Weights of a small transformer language model: learned positions, biases.
Each number is 500 + 50 x the weight over its row's rms, rounded and kept within 0 to 999. Layers, rows and columns count from 0. Numbers have three digits each. The size before them is the row's rms in percent of the matrix's.

# o: layer 2 attention output (transposed), 256x256, rms 0.0549, rows 139-255, columns 0-31
# v: layer 2 attention value, 256x256, rms 0.0614, rows 140-255, columns 0-31
# up: layer 2 MLP up, 1024x256, rms 0.092, rows 0-63, columns 0-31
# down: layer 2 MLP down (transposed), 1024x256, rms 0.0818, rows 0-62, columns 0-31
o139 097:487466592502509492444474456491466465628406466539539493528576474438479525581472492430538525569478
v140 111:581529574519566513390506491499501427541499501521478532477559513457487482501494535466421496444555
o140 110:488487519423597456564519460536445556490480591480537530519489538548463612551447507481554486531554
v141 109:472572557544458415576505535554531522519584475470525491518505555557436435473571562422583442542562
o141 097:539439392511508539501479494517517520551537447380406486533562488419570676478358522461428534478550
v142 107:532517493474496439501533539450480546394509499513509539479557528554498462458499497498540462621543
o142 106:415508511521432530499420539563453556517430482507462451551502513449510533497485640537468464470407
v143 109:512392618542372527504490436531447527604460564572519463471465468516483471551516488565476495450412
o143 104:458560506553527482467477497468547450385553450493581442500605587441532483462483483481467565605492
v144 111:546555531391569392524532501541494494445498508590558482437551454531398458452499522391547502494532
o144 107:442557503544481422497473520551443510474572544450462473593443513491436500544477495609534463456488
v145 109:453517409493550499491441490439482497498560477501526482488566456606436528478588473602430416614492
o145 105:516494493562475449490552543487566497417479561484374585504426472536516501587504535449540625495608
v146 110:454558505564512700508494505433431515511467528428422535462515572493568459491441530508526469492617
o146 109:481518502458487407549530553522516527564481517606486552428524558566517514479608571506505549515520
v147 107:469499530533410569544547496464554551450454461534512518575533456554392456512408574594564465532530
o147 105:423526537410498415518452547437571453628460616447415503476542536562503502521543482493545516482602
v148 113:481515433448564405452502583466479473532598533539544538471581530435402537495410560480483480493526
o148 110:492486524540519524489563423521517441479481582455538406568451440524436520443466398576525545569521
v149 114:543449429462522510423576536553427537535495580455457431489491489566495383494542518419562470507521
o149 111:514492463545488426470432498469549428454520374501384516555448577562453505534524464572428491516491
v150 103:523491396589477516497525550552512531535539423487455456464582455422495530415540566528507461609431
o150 102:458570580483515460455470449546560477468491525494484545479423555580539499537531548494516447447607
v151 100:507491539535503487538625564448528517478412532421476541533519503521510429515536532492459513426458
o151 104:453458410413493457494430453539529544578563499494439455469465488526495514425489482563501407504496
v152 111:512460564528455527532543567523546456574451468467480521473510496466443412533499614503518426503519
o152 111:467446466415544542551476500543490427528526508503590476537528518478537526505563448385567584517550
v153 108:573484479525400531491574548432475487436486459456437444550478435444453466408435489515553515543539
o153 108:414470504465559483385464493503506455584523564527504545456487579532537542580577536489469537512514
v154 102:492567484552511527498454459407541538488621510490598515440552513537548585480518448468454494453484
o154 100:476464527470450420564584508526452480505390439451515483534429548467436422472406405550505482470452
v155 100:466571402507523463540607526501450500506474581505529495406541542457516461468476598393530536519484
o155 096:534422576451525625437436518540446482501457556410452582468461530539476539511467464538432468429451
v156 102:548484515470526488507482466423420536528489418512512459434454480502450502561535431497434414409514
o156 101:433522455518493491545576463513461562437538493535481565466363498518494461483533507517425550518451
v157 098:533465488514494524554490493561518507529596497478444499544451476487554491541509536485440543472507
o157 099:573448477508477481438560462540471506548450475475526558436570473546474525460477546527574432548504
v158 107:538559431535520493539450474518514563440465406493569474497594603484540506511451439526467499419463
o158 102:479428459495528487509538487521384465570479541478501541473391466505474520524528463541552532441523
v159 118:444567507532404502575533573475536492478595484459530558512491526470561483536493459480545546471463
o159 115:450349610509610577426575457590484438471442468509570529530491464506396505532465465569519541548455
v160 102:467513497576583508433515425506481582499601558469550445487524495474497482518481587581484519467531
o160 098:545500506458510502581518470473440460523474421503471529399393524518507503587454494535545519610477
v161 104:387516489437493560484402501551501527453395509438403438520505512424458512475482492556420540459449
o161 102:553416490461507511455475419538529524387619461436599496536481492453519419523592540479545486549532
v162 114:535485533469454537472507521612443513576443440555465480400435481409528584517503455579532556540420
o162 107:470537558491569543475515493523529496463495512454540464509543568484508497523542534483524510529481
v163 093:545574465446416578496506471564524542452465556460461368463410474502509505498477457530508430514464
o163 090:530473542511518427460520536367440471459579510561476582506575576525461433503529494475487547485497
v164 104:511491604369566514517516570488477477595508452550502477502448563553494444540531528499444430451525
o164 093:398497455483459469569477476538505497414496524511471451561455470489547535537394488490496539466559
v165 107:593561552520482612533520454470443471541439445642502513413543462495376562464479440608559554504530
o165 099:422497500460554463469491598484484562469453550481464517484497601576632500542520496495547558469476
v166 100:527465503508495580492435466344488517387494494441532412541524497511576544488438489461529465534526
o166 093:480600403481546466419567434456514509518467538551529429477472414585365468556441486533545509532492
v167 105:417466533501478460423445462437473470578527450574496596523450524504490526430566576505388530538567
o167 104:521460456460502485488550465570471446378475536536595453511559568473521632615518503494486552467529
v168 101:563540488499462575545511448492464505418434499482471448471570479413470466513516429579481514605465
o168 099:553567538428533488465435624436535505531518564472508499523421586606520525522440576416559573411575
v169 119:492505438503492397572509573396463580461501484410527451411452523412610512543576490384514540497519
o169 118:533421425488507543507545456585522431531483532539481522534470469572506416542464580564460396536413
v170 104:523442483447524441496421419512487421625519531489476574417533431456521534525469520576536503570629
o170 095:479506606465464490541610620559584568501595588551499487634506465486435509537509488469470491477527
v171 106:443489490404500504517474507488448454468491578509533463620435533545521391502462549530413448496440
o171 102:588431498463507555523558358440454592479584401552484513511534467552519550544493545477546569521502
v172 104:470456500508477512423431452509549525515511439459462494534484506620447486534463595505483495472507
o172 099:538429550484527465502609535550384516501497465460429453446509518477503523467562514442495568501488
v173 104:415443511403539562494434498406514549512436458506557502505426552514492485502441387433489555490454
o173 099:464600488449562502403507426507482575505550505510553434498638476520572473460414438457503541479520
v174 097:420476452550615481513491477427531467395498442485530408488495507540466497529469467503516493554528
o174 094:530486407501428513508499509498456614557461541492388559442513420569493436479542522464477509481455
v175 116:414518559479497409505470420552507476569552597499548590536530486575565479516516535478444524536564
o175 113:543428577570507559523509620451527516507526446575462404576555534359458538597547495411526455483439
v176 115:510460496513506482477473526583495569509412511479466535655554475604479442486566501480578557547521
o176 110:532590443543576569505493499505590507529575412494560489405470493487541545514425527472434529508466
v177 101:466516481526470480535557551480481488530455578505496426502526512415471463490429475441497542407445
o177 100:437436565431517484454474458592419407525472419588547538445513454482424547495559534628514436462485
v178 118:452501528494504494510463513541463615430505493568549524553605567583543570473495428467503530631477
o178 113:471543502427514498488480529525465549633474485431404458469353479496524541510482583539526458423496
v179 108:509490487522512540453491429439543462585404582444489523410467567467445486485583545541497465491477
o179 104:531500519483476534479519563534524450477527502502545476562595482444571515494461477592538570509511
v180 099:622457492458474421439477476477524503437576489415536582445545516456465543494507506571502512538531
o180 095:415498500543536568544589514475450424515438523452516451539543416453510490481473458459501497458439
v181 110:496491428538490602401464462484505407495494437410495448477486534448547511502494477424473514425559
o181 104:455547519485572454461494511475428433463439544506434541519506514531391559531450492605425449453509
v182 097:518508465489499495519384461564489533438510496526486472515516491568612523529510487422520563486541
o182 096:544454466557486537471548575438490416493465501461527457519549526508370400425493494507498413435586
v183 105:456454554533506543529487453454497446579462446576565496487544434592443568425482513563497448504440
o183 097:471505521518521462354497550520459444471487584464489552469351541397526519526559537462498623518670
v184 111:432513490491486437489524488578490484431545562492580485601477512483556489536480549458493453484503
o184 110:481508546455458542572451443441517535560532337542460398433505482537522565479452435475559521544450
v185 110:502609487471579469590453521470462480576491437462550495513505569484532540512449321504503504567555
o185 104:505467497502544513399518493557425564511531519563482514543496360562546492543511582468515529505504
v186 103:467575539473531566441519482429592493476476418527516471559453498542463443573489501399491454477490
o186 106:533545529562518529507478532410536565430488460538465471516559549461491557464458537536445463540577
v187 100:421482526501511550429538438469541525517545435547460503496515453592496486517510443557408509503466
o187 093:551493516494460435571481521593567466496487551450481509452484478422513532459636535397494528538545
v188 108:561472583490497477506496478451443554505458439465574482505511449510491543404555457506551468565450
o188 097:430457457518472455583523493447470459503494549506481526499452496492563461557511493544502525483515
v189 109:447464571582481490491472524527500504541491444516522427540482561530492489550555486511558472468556
o189 101:482593360546428533478494526464550507477505541592490506511523495528613535478491561457449534467501
v190 111:580555551592514546479473588505651410431532425502475515613490464469481498503511405465569539543523
o190 106:512563507456511429478446494554489549498509480525526392418385430498419533486514600527465501485532
v191 106:483492397527501413421523535575472540496611579593514487438509493428464497490388582548502515562582
o191 109:598463563469544560633501489523470399468377476384505495531450566460509627520522438441502519450487
v192 105:406419474479490534525560458438473558596491480438465578451403531457561526415474556577463470469461
o192 105:369489624472515529597443404535537480497426470550622508433574519507550529500598580494557510527515
v193 095:434501483586461480541460502401381525491402470551441410526547524522604469405537583436524516484502
o193 090:533456552483525455491454558617472431520502537541519547475537540513392557551566501539418478533457
v194 113:481463459470432565478393514466431541510551458574472413480528590478465469613451377492482449488485
o194 113:464504522547471514515558516530611571505476383426463509517374526548492600478451476491554497441456
v195 112:402520586511475563565545523601475546554537561514568540569458565522476510519527376461441503544483
o195 107:462527553481481480594574442438552543395428416514461418563553543468503563460517529479448543506529
v196 107:408562549500538483471548512468605587560394495460482475501441475539538448558557513506537421567487
o196 102:529424431546478476558547520503521369466514427460450483521479441464535588487477487514456557473544
v197 106:529472519405524526523486409431489448584466535487484395485538539464461477562628439468542562514558
o197 100:448470507506510553488461521530581589407473468551473505504546477552434492445377535582470514497454
v198 112:442532392519529472523476396400500453444493466400538381547539531504543562572498499394512455433471
o198 104:524558519551514414562536556513489528615476497597527536443521463457454527491539503537460444530497
v199 105:434508362522442508481462468497474528456463540478547526506531453500501594532401540501565458484541
o199 098:577472509525585506497557491461483459516523504451533530495477488468611458547564428504592497538490
v200 103:502478540529427470448521561439478522502534517471568491532435452530552544586441472478515461505515
o200 104:495488501553479494553623546491500459490460454516546519481421603451459480493479532501481538487501
v201 106:543610413507561492590481543476511505487521493491582465457506496491429551575536449535482528572469
o201 100:472459413573484480458570495486415444375534560538522554535497503486548519501381486476488500371549
v202 117:553517520483499474539459415546525462423544433388458475568455475542482546446444569563503482575494
o202 110:556540558519577546432620597475557469461527541565506462472506399507473480534505539355471547449507
v203 108:488559474468438514499513555566562526501509548622441474461596481495526527531504514573491489628538
o203 103:548401502485520523441479563442527513484407427431564475452469572525540503475488416502496476545522
v204 102:350483501520517435506558520488470485510541469529468538508493555496506561426511582406577492411467
o204 100:578485492575430577506526497572513512538493547538541465457596527530455553508502408492353487498506
v205 111:548590507528458555537522600517381571529439578550578495496450545531461425528507538511532438577486
o205 109:429539502482542411532506489373667449383519437530494554522501528578518471456407492525423599478499
v206 108:439585544430577531514480480445496466407520510455546517405551538468560510478463486438493475473549
o206 110:428418547531451562529482517565436569561442545466533450494502463567510506525549441516462458373338
v207 104:517451502512495415527565547592454506464500499531597491534515530522462452551486560511510470595552
o207 094:502549413456506486482491526539555501596493496501394499492493463519563528505472621494547508517386
v208 112:471471569552450491476505479523406517462438475478440498560557454406553569549518582558588567539478
o208 108:514525513434441491482422542476573433592496569510552465510514550501499450368524457508552523464510
v209 101:549517457485593534477507412481518549553573520471536511487497469461490558521484537491536462482556
o209 100:479412557549466455591467540457412418568455556492508548456503441525433554577572460480427540507473
v210 111:587455579502498507480528380438479530601512494490512465500495469466628483524523456501554525531517
o210 107:492491580468519492481550565547550476557539479466600510482524478437404462611406495492505524487417
v211 102:447524510440441582564508440495561451531484573498531469432485491484553587511433578519565487611501
o211 098:458432587553565474503521581477441578409534475544468525461521606611405471477535496473515493483554
v212 104:521528544472601380430380483481519528510562480499592566479505504643430454509564492525528466490510
o212 099:546499368461521574605564491511524542428544480505393583545441456479578470482468535497497499456545
v213 099:508517492549545491619501435537553570518550500628566523464453483569472485433429497530414571498559
o213 096:485464601429562474471529500361500504458518595471464503563437418397491525596578562486543509532558
v214 108:542438563543560525552448449464420455530513545593507516503500534455555501478412464407517549488516
o214 108:414565563430480558506641469497545621521474442536470542554478466533443477452557504531449550463485
v215 111:540403474482533554501523405431422511554404529539499486493428486414539549469593535570515518480450
o215 103:539614583579513468554526534428496484432499534562605436534618480401533450517536467499572542488510
v216 112:621535551537493495605462498556426511430464520493458508446564492480589437509453432466448593558546
o216 110:468516473460560555408432504528399543567476441495530528538452483577548512415543622528561487497487
v217 109:495583533567524549553472434515562510421491479651596482456507545535446445549535526512465524555379
o217 104:505421524516368382545536495448508498478543530487511463515581465449488438460445530526477557544530
v218 112:497507503410489424504411473405495533566438565520546523469532462607515417566552489415554422444587
o218 110:451491439539527438529559502531487495575579480493497472536499402437534586484431451524511565508460
v219 104:475498564516565459517487540487472509451459424512495508574471477585444483462519344409511537529440
o219 097:528574464544472475591514493491478458424455453476502516462522508539453497520477560537476540495573
v220 103:504440513570458364439532494464491472424536475536465528535526497455544447572516530493497451397486
o220 101:554566516515469521473502604592518466555452529537558432525462563531452582497444453465540517439454
v221 106:502475483604539478511435503559404512467500473448520495545540481481431431472532451474445560474489
o221 105:493551539408501527492465475462580523589583537475553572551438450451537585529417535451482518475507
v222 098:591532528474443543502475428451463498552461395474418570468473450518430472545540475486496481454516
o222 094:418458461501498490480507512458471550495539544445517531524496521442562430523506537443526458481575
v223 110:590544533497502455505548497525482518575601399442563460530519443440570612414468523522529498483568
o223 104:455563627454605476488525542446538514488416604518422400400471499590469509568495456530552496477549
v224 116:531479503516570600498450487487473557506554607466501479542563472530601404576490510436531451542575
o224 112:529596390589521442513469515540505500555463392426497471441453528567506543521465540527536483434504
v225 117:508487509532573490485454499486511481525580531498461563576491519540471502509470458539418506501513
o225 112:506581634541557488457574501489437486462410455494571481492557535493509534441543535524589488563557
v226 100:521399540488489477393601518534561529524495454586474530406439479548570459525505489453510462552479
o226 100:521540507611433425519529509527528503466487540489491487488511458502446519462513469498447509523531
v227 101:445456575476560570430453434509612506498554482505518538443531497511533482454573377412577425536520
o227 098:490500382576466496448574505486513549445472485432479525497545507520469496549393494562470559477506
v228 119:483571458589430486512514505471491541455465466533465489567525451476570496610465422502489519434466
o228 112:472454448480613504489506456557512495460529447546546567437472488474451581523536517517534499500578
v229 100:439543441504519442517528475471502473466502414455515493491481510498545584606481573454577498477515
o229 096:502456427584516531496563490520539446535524480497464464515462516550551417466452436514484491498500
v230 100:472405471562424580473532567472425511514438423533407441495474510449580386484553459495443559508498
o230 090:571564477528527415418467409447568433443596529554482515388554510469442567552539596537492500548491
v231 105:609336562470454539443515538408431500477430498456514474581507522458430493494496480554524491504485
o231 102:441642474461507524514501517403546568535453503524456429435533468583577457542502537488581541468499
v232 109:465577511576557503504468524472424597452497477582539562454561465545398543486527536504584473468495
o232 105:596464507479542490596491554486618544495552544466523439475458502502574401600505442538492463521546
v233 101:441561468610406432503477478507461507457517463587509510465506524572544557569578561642469589539506
o233 096:500458437413551504480572494558531459534421565483460450577509579468440512473508545414469516581535
v234 109:580426477516567496503472473492441495535474490457513561473495382498462617496496455533501547553456
o234 098:503566554536504545525593555565441523491527576519492475483561602527523356506553496561620466576475
v235 100:427495518565570571563550531474470583512493488484558499514408486579529463468484462390577516512474
o235 096:476529459491469400593493396531513503352509479465501532547431500470563529481491543535416508571575
v236 101:434527479460489544521459424455465535547531463581550547549499514518530621481543439439564501506473
o236 101:467508446567564445439542522527406555509430468491520378481581480550547514493428437498497494477557
v237 105:576403530469543510446513500554502491510553484517550446433499533513552534476488533524557537595478
o237 100:511529522555487526537531517505445454465444526501458477512469600442455506567568552531510466486446
v238 100:554597531411482429473551468503412483461486413412473506592476467543468577487477427471526508517459
o238 100:462510469578462531436490562486516547516471578400451461439550612536479450490551491457553422400515
v239 110:526491422492503542476497544399428420436474454405503512453470521407608574563490531534477514506433
o239 105:400562526487463557413458532509531484449499499625486494501513521554425422495495560501498417463495
v240 105:485520513470467542528581456496592527505447578463549545636479502605555477541606516425562461483550
o240 106:466463533481508439544500557572467452563551420576469473410568512484463579544502481625448491486461
v241 108:565500626439394483486490484628596491508563458520457431524434489521551496506520498571536507533508
o241 104:508511503529551545413442494448491508478486463491453607427471491471509523448501488525479518459531
v242 116:513417502489468424491494437600498480572668468504458440501469508483471501423452591556490440502499
o242 113:535481388502575498476538598556571538455414443498481475537530456464408506478538494444538500452522
v243 106:533506603564570552485554419449555513462542467529509526536514472587505456577551551573570530487605
o243 111:496476403486444462546461600522482520514512504475421587473445471525455528465537490496501506506524
v244 119:558496514383486524511435423472464455493437495469443464457507506454411581481553389649447573572498
o244 110:546459556498491619466487551496428531472508557563540486497619493591504464503493540400542560392471
v245 111:544537434532453508476505493468525590494469539518473528581559480531524559498553513544502545554468
o245 104:481497488501512459577433507508480501415547452479524532459456562503505516559525436448412444502617
v246 103:489635457518453497546521646543495504428434467437578433512485544554502504528494454521550492481435
o246 092:454484492398512590449514434538478483536539560554394585571403322529505509545522513510485567502522
v247 094:643417399544458527544548460484483456482548585413517485482493455504516532459427492516508450571506
o247 092:505569547430499519502469467448401509437444449519440586509478408480506458498540430510499521506535
v248 105:545557439521536516528567512468484416476470508452580511433516466474440495469439500513396509504576
o248 108:450576602447553477477397529367552523460576585566421481547516436474531437571554610502558461515450
v249 110:471445471438548557502535477491499458456508532357535420497520492530470545481546451436511515542610
o249 106:540569457582406518474459594580484555508478443539512483421465470501486466600536538501527423425370
v250 110:531494478551492502401505481461396408533445567585539557551442492547393472359438513466525472461472
o250 108:493547538373514428556525485433518514482545458552508438549575517503534481606538480521548573471557
v251 111:536543501484483569495460477581476383388502547418460519542452433472496500526542480495459478569509
o251 107:558461489534562447461560379532539575534462456481517573435605487505532506548479574463655486458554
v252 118:524525471505477608506441437385445431426467460593555464578503478479454473447418482527517532579478
o252 119:484526572408459418516515441544612656555520489439510539467500557518499473511576488490537474412477
v253 105:482545479493533520508489501476438580462450441486419553577533463548533487471460431551539519520511
o253 096:467661466533425478593451508565510490595549505435595488459446501480541467533545495525530500480518
v254 104:504439524473497484508483453540489452495511505556475501496468529472512471452472462559472425524514
o254 096:484564629445426529460433579523517581573463550548482474519506494516422514414474435478442503502533
v255 107:573422555495487534483501372487463451532517514502467477510537433472549522414496522536552491538540
o255 107:491557472493473526567491564435476495461487439529471525408485590554458565590551574436479456544496
up0 106:500486479539470482468499514559530495533492580453516464423540541526464445462490527549553537499466
down0 109:527456462480502459499474511520490500453435435543576496543524405510422471364563534530482532504493
up1 089:548461527430461430452414473434526463501507475523517480496574503467395585539452454495450564520444
down1 097:448436442564524570520568435497561519513396525508603531532425524558576470439499546499524496477496
up2 098:471424535484473547452502425516461571557522416526468568541523585478483576525545485441567516472471
down2 097:481451531474435506475451485501421548470601437425531461496501489461506437371516527462428546485525
up3 096:442543434445538540483486529434483603534478431612504457477427471503476539475464505517500428477540
down3 094:539424475466483453431516436525460489649557483511571529550558513583586497592513462472425495474521
up4 095:513541447585584576552500563464472557530483390461472479478537556414514505624519514482509422529515
down4 097:514488511515498508525510512515557504457463470491541482498492424496493451509529495555483511456444
up5 094:596425472451556571493474621471543623571422555525474488551503563562470485470511533435572520465444
down5 104:433412445390494569508476602458546542547504569481472466502454532467521583546470508469499422502535
up6 106:409505527574517570482553532440484527513505463535623421445556461468477513489468480444503534492611
down6 096:455462496484528499496483474492549413481487514512442544465504457545468502518568487604517526577537
up7 098:494527466583447472512489452481459454551531533513591512555489480584470485442519329522535419443428
down7 096:515537509434498479487525567349510574459485478539608425429519534479483507547520473541489499434505
up8 077:518509515457461443346466560578545512546552496538491516568599495496491549570454508433560480541561
down8 088:487553501589508483514435524451469593515530519579508500424453509584468501539510450463525486459469
up9 102:559556448468503532418495521598541446565518526431465461474468547528648481587556458402482576554466
down9 101:487552476534510523477550445447466432510568535505552450514525545506474546544384433487558529534547
up10 093:494473463502503594533483535489387524489482604497601565485539519483534544548470520410525462472484
down10 100:519485545479545490474421613522581471502616538517488560489419581472517488457535614458485516474459
up11 097:397514463427516603495413504428495499472500509540456496531491506490617516527534506525499595527593
down11 099:492577460462627411443451548463518531439512524422492527503579492562548470521447437410598442479492
up12 071:492556498490567581512448533504509467515493461593467464475493554397537420508437515559541540515491
down12 076:599478513524378423493491503505541473553495508601481532537414546415404495512521491463427504484502
up13 109:493440505516508558495606458578508506418565506545533504457515585539546571435432468412583478507556
down13 103:419505516517425395548473460526518513442524497514443531532479555578499583489497545513478449553516
up14 105:495499542474492416482481576455518516539584556503377526427512539497555533455471503533551493448465
down14 098:464474424519541515464502554523450548465456469505444439549488457520500532544455473584499558548538
up15 090:450562497450556511455494478462434431468462582540526527550544454398555411572437455432521493470468
down15 095:505526379594518523456524398446548479455451478530504487508492448487465468497473435575426504519467
up16 091:536517448490509569544447448466503554576534594599515476505390461470493603484589554532593500461471
down16 103:461337476494544515485488516518402486510541541566495486499360492382462565512539480465562470558527
up17 111:469479493485466487493521505493580443487514541505515416597518468491526592496554533481554527446456
down17 105:558500507499568500512470509412430498410451527524538454595423555521537504376477530482561549499478
up18 092:448516459474437525499573519445547489494501611460497458593492504517475514528495489512432488530468
down18 101:457533535510594391458461452465553495482518471411408485470445532592518437503517533507484451554420
up19 107:446528495463559505541432511523501582504550555503534512463512486449483529485503478554541589423621
down19 092:444524517563458453476515457430541370524450507457427369500465444515475472462554524589568436548500
up20 101:493518506505470574474516544390525504512467532457484461486557467487475407540460420417458551545425
down20 095:373497483528508572466438504491533487597463468558508529529507517501511511475528620549525532546576
up21 096:498495476519507560535490571491618582530471525534582527476504420471494512516521507503554476491501
down21 101:473492565450495440462490508550557403524478561479455427571553442468437537449405441542472536562559
up22 096:427494500432397589543573554479398451503585558576586549432545545571526448423530533536482448574530
down22 095:571517459484573473593456494363632459439427493501476538513557515592478483470491442472522582424511
up23 089:592512477598588504484501600427487496452462557588483483479622422443535531458426462465538590506408
down23 103:558503436528509499537495476486466406565447443576574471456584526470510458543468451433541423549446
up24 087:457495494542504480420492437524504477436558477504536492520475483522469541413475506526529577550399
down24 094:465531581504506522454547425498579435643455470538571537518642498480470563583539541472502531435484
up25 096:547461513486600600528541460382487455442523541598489433558470550455545549492472479477391421570572
down25 101:519533553469459457591508494485467507541458489485440531520453459445443527552427493463512528580515
up26 097:475571453403454518508506526509485506554486546539543418483695486500537572529553444512452496543470
down26 095:553480461477589528515625585497486612498547535538440527484465449532430539512471538505542570409569
up27 108:494543492437562524541495447503394450503483541473478533520546498514510601547420540581601497437463
down27 109:466541486496481455434557502479570439531500448391468542495516525453417479546565518537438428374422
up28 102:443481480431556546534393599565431374446492577365495508515565442471586521534469471556522493525524
down28 098:612632519510494455508497427522567487550491482523617412474469463568547472486616461549483527484479
up29 097:507489580429543577492548613508394504578522461536479585543549575561577505474560433478417519497534
down29 106:514423439536508528508486596520424368423401434539494449547486462493568500468529429448475394494603
up30 069:447575563494524510509444365613506448483452447544428478531429670497475508436477414564535500474507
down30 086:534411477419456466606434496434494502482424484507532497487546447377571511488466559484517491538542
up31 105:538527419533403465491437498562491492628424438490478485539514543522498472568438505478553521433485
down31 107:400566474485454563476450504498444475452446479454475402419597495554534499481495540487544459519479
up32 103:538551501532429424600496523477523508530472532421486567502553526426502481490412598507488486579515
down32 098:573621554604436548471466445511531508493430468517500450502525550479494510530436561566488469491485
up33 113:512552501466460448525574398566512478484470546414503530538423444541435469461484526379442438475502
down33 106:491544507417480481533533495484423544523507503448513478457527509511477439460508487415472597518556
up34 103:560540484465508534595485521533459472536478511525477585523476559441488466479498396470540477507461
down34 111:449496528546499425495550514511469520462522497493510613543619546523491443507590477549511469413562
up35 101:519482348517496482567398475431509458577498492487487461419458559485552459511512522584575504583443
down35 100:466532532475426549458568477515536491477466507522547509452517483561459451485501505521539470561462
up36 101:446599452435539528487480469417503462441462499511479516470448420529477462522530488543397512456489
down36 103:554557541578402407557494524500601465468458457510492470478492504504468563515500542568511541505531
up37 097:387483472511524598399547457493518512512562433592459440585590498490547545553417531443465488491574
down37 104:491435474484583533458485591436439468504532473533454483509480459528607527531519574483456411481427
up38 108:630538481468504528555461409485471489499534491551488497582454480539558542510477482511462512596445
down38 105:429515472440436517449495461506537437456485553432581526467424547464491459481560509469499420580349
up39 088:535606487439562455534441555459497554475493518511481523483494468456526479449528572525492387599471
down39 102:512482505429546518642474461450566607473457537502416490428518617487551434480579387500514534496457
up40 103:481534516536408528446407463432490483523495493557483479398484538453433517479512371573593498524476
down40 097:499509429471475453451555490490592483398520512529493505465517492511523453484536544547511533425533
up41 096:503435476484528559597370554424442521577510463467483567536527626541532510477534481545482521471470
down41 105:450550451565593481578461548519539483510552577451479612534517481524521421467452501621409457527467
up42 075:460532477475511537528486536478474549475497485420526544454528521534578492535544470398445489547430
down42 090:430488438422533591509451502504523564501511527500424598485570443563471476472576533422560504556534
up43 097:461502602535547485406431486588499525452498459544479423375501528489569502452548415567392645540572
down43 096:421440506451507615459588389503455454581492430471562506549525497595443461565540563507473449500435
up44 122:510448487481442567509605417635542538551537574511569624576522530502466489433519530455518470503502
down44 106:600469526513479505526565489570476508512489450482546574407574495498464595516495469549599499413559
up45 091:604454534473436596521370487505415489504385462459549448496438541522512545560516471524475558465608
down45 095:561486505452513522470587539540475452520549475546556488479501519592380479469438497550477492437483
up46 088:505492452561455517513490545447505390465512505495424458522564473515457501597523518556522403512541
down46 100:487455513442562505497547475604512533535441516451482537544488569492526546520495391509543585470430
up47 102:551445462565494522580507503576567559535497560505473469453531507517433486500434534574531460515515
down47 094:380541417491488492386530512498540487479480571376500429480439464483479327457484552512520481496510
up48 100:514511405487514552513520500491462535505557532464545554515563514482483517445466500566517404440500
down48 105:537508457417520513549524703474495522595506580560492518386524570451550486511462539519443581488428
up49 103:626464544484482479467479495373542502393430538388477409546451594533529451494488521507530500468535
down49 094:452497540528483559500507495567503528497528465519595551530570371399508450418580517528453511465487
up50 108:456619503441420459464471435526546541601580480485515451538519537545485446532403547508542526525458
down50 104:510489532569440498425487470461514517438443583437530460508497476550492538507516547571483415468548
up51 097:521499530396535543539382432504524477560433379491505512522617498538513508517519604477535516418522
down51 102:631510552624538501478494488529497576533530522399443488509516528412524557456543455604487442530395
up52 107:474505492483566583381487542548631588511484550549489502508433511559512436424444486565487485463465
down52 102:545553473558413475559423522463520538519448495451500550502529499529490621445534482443447374418516
up53 084:384436583439524390410485515517429579546499502494442509520454447534535483441538502582515547400589
down53 091:496424456521590532517465503527522524516478478568549525473406465499392521475569492604601505490480
up54 108:482465555492530504484470502498500519477635484430515494466480569422401537473411592420498516516468
down54 109:563422468524466474514470512492495466586534490510520594572402459545570473465479599458471589533431
up55 100:427497372455569447510478503435528476561512557518489527557463466568528538395499431507512488578389
down55 097:545536470573392442466536450450531481528454432436500557518450501560420541421457491517501477532568
up56 101:511458542523467531475486618456543484566466532468505482459510474523477494488476523472581507553558
down56 106:577472523480482532499433496528487505573479481533476480494484538524458386555425579537539526495422
up57 082:484483460525534428446430513529473468548500530470520486575508501525504489468530508488480517529524
down57 093:489480515584493475440577615507468516495568563583468537453460488533500564613528434512482503503481
up58 091:445562571408582541497536453468473521516532494516453552485543595562520535505503481486385517468512
down58 096:516538527593516536487446518502432502474465362517501502512555514552466400541578494527504589543500
up59 105:475466584454467538453488513377518455479641543512507502505506454494447500524460521499505554597570
down59 102:501504620546500483426455443552486593446490520485425465516466518515443426544487511472499494530474
up60 118:476475498554505547563492504523509539479491427531621523507550588498435396500442485451524430481482
down60 102:454610502525577469479486461530492488471512467541472490552532429548479518468500479534513474525498
up61 088:507448475479558525550580451527481471572450435537539478485556495562455554464493547504464571454636
down61 095:488544441492490623503471542488536516462551548502469528438502507460586531524439469549483552596479
up62 082:502602524547361459532547502452495544518498548506504467535477504445470481474405478566460494560539
down62 088:563514528431494584500384443601577393459475498470454470539496511553559565555504497543573477494498
up63 094:476477566453511452423514446501508552465577547503546506523592533517472545491566520529428474558482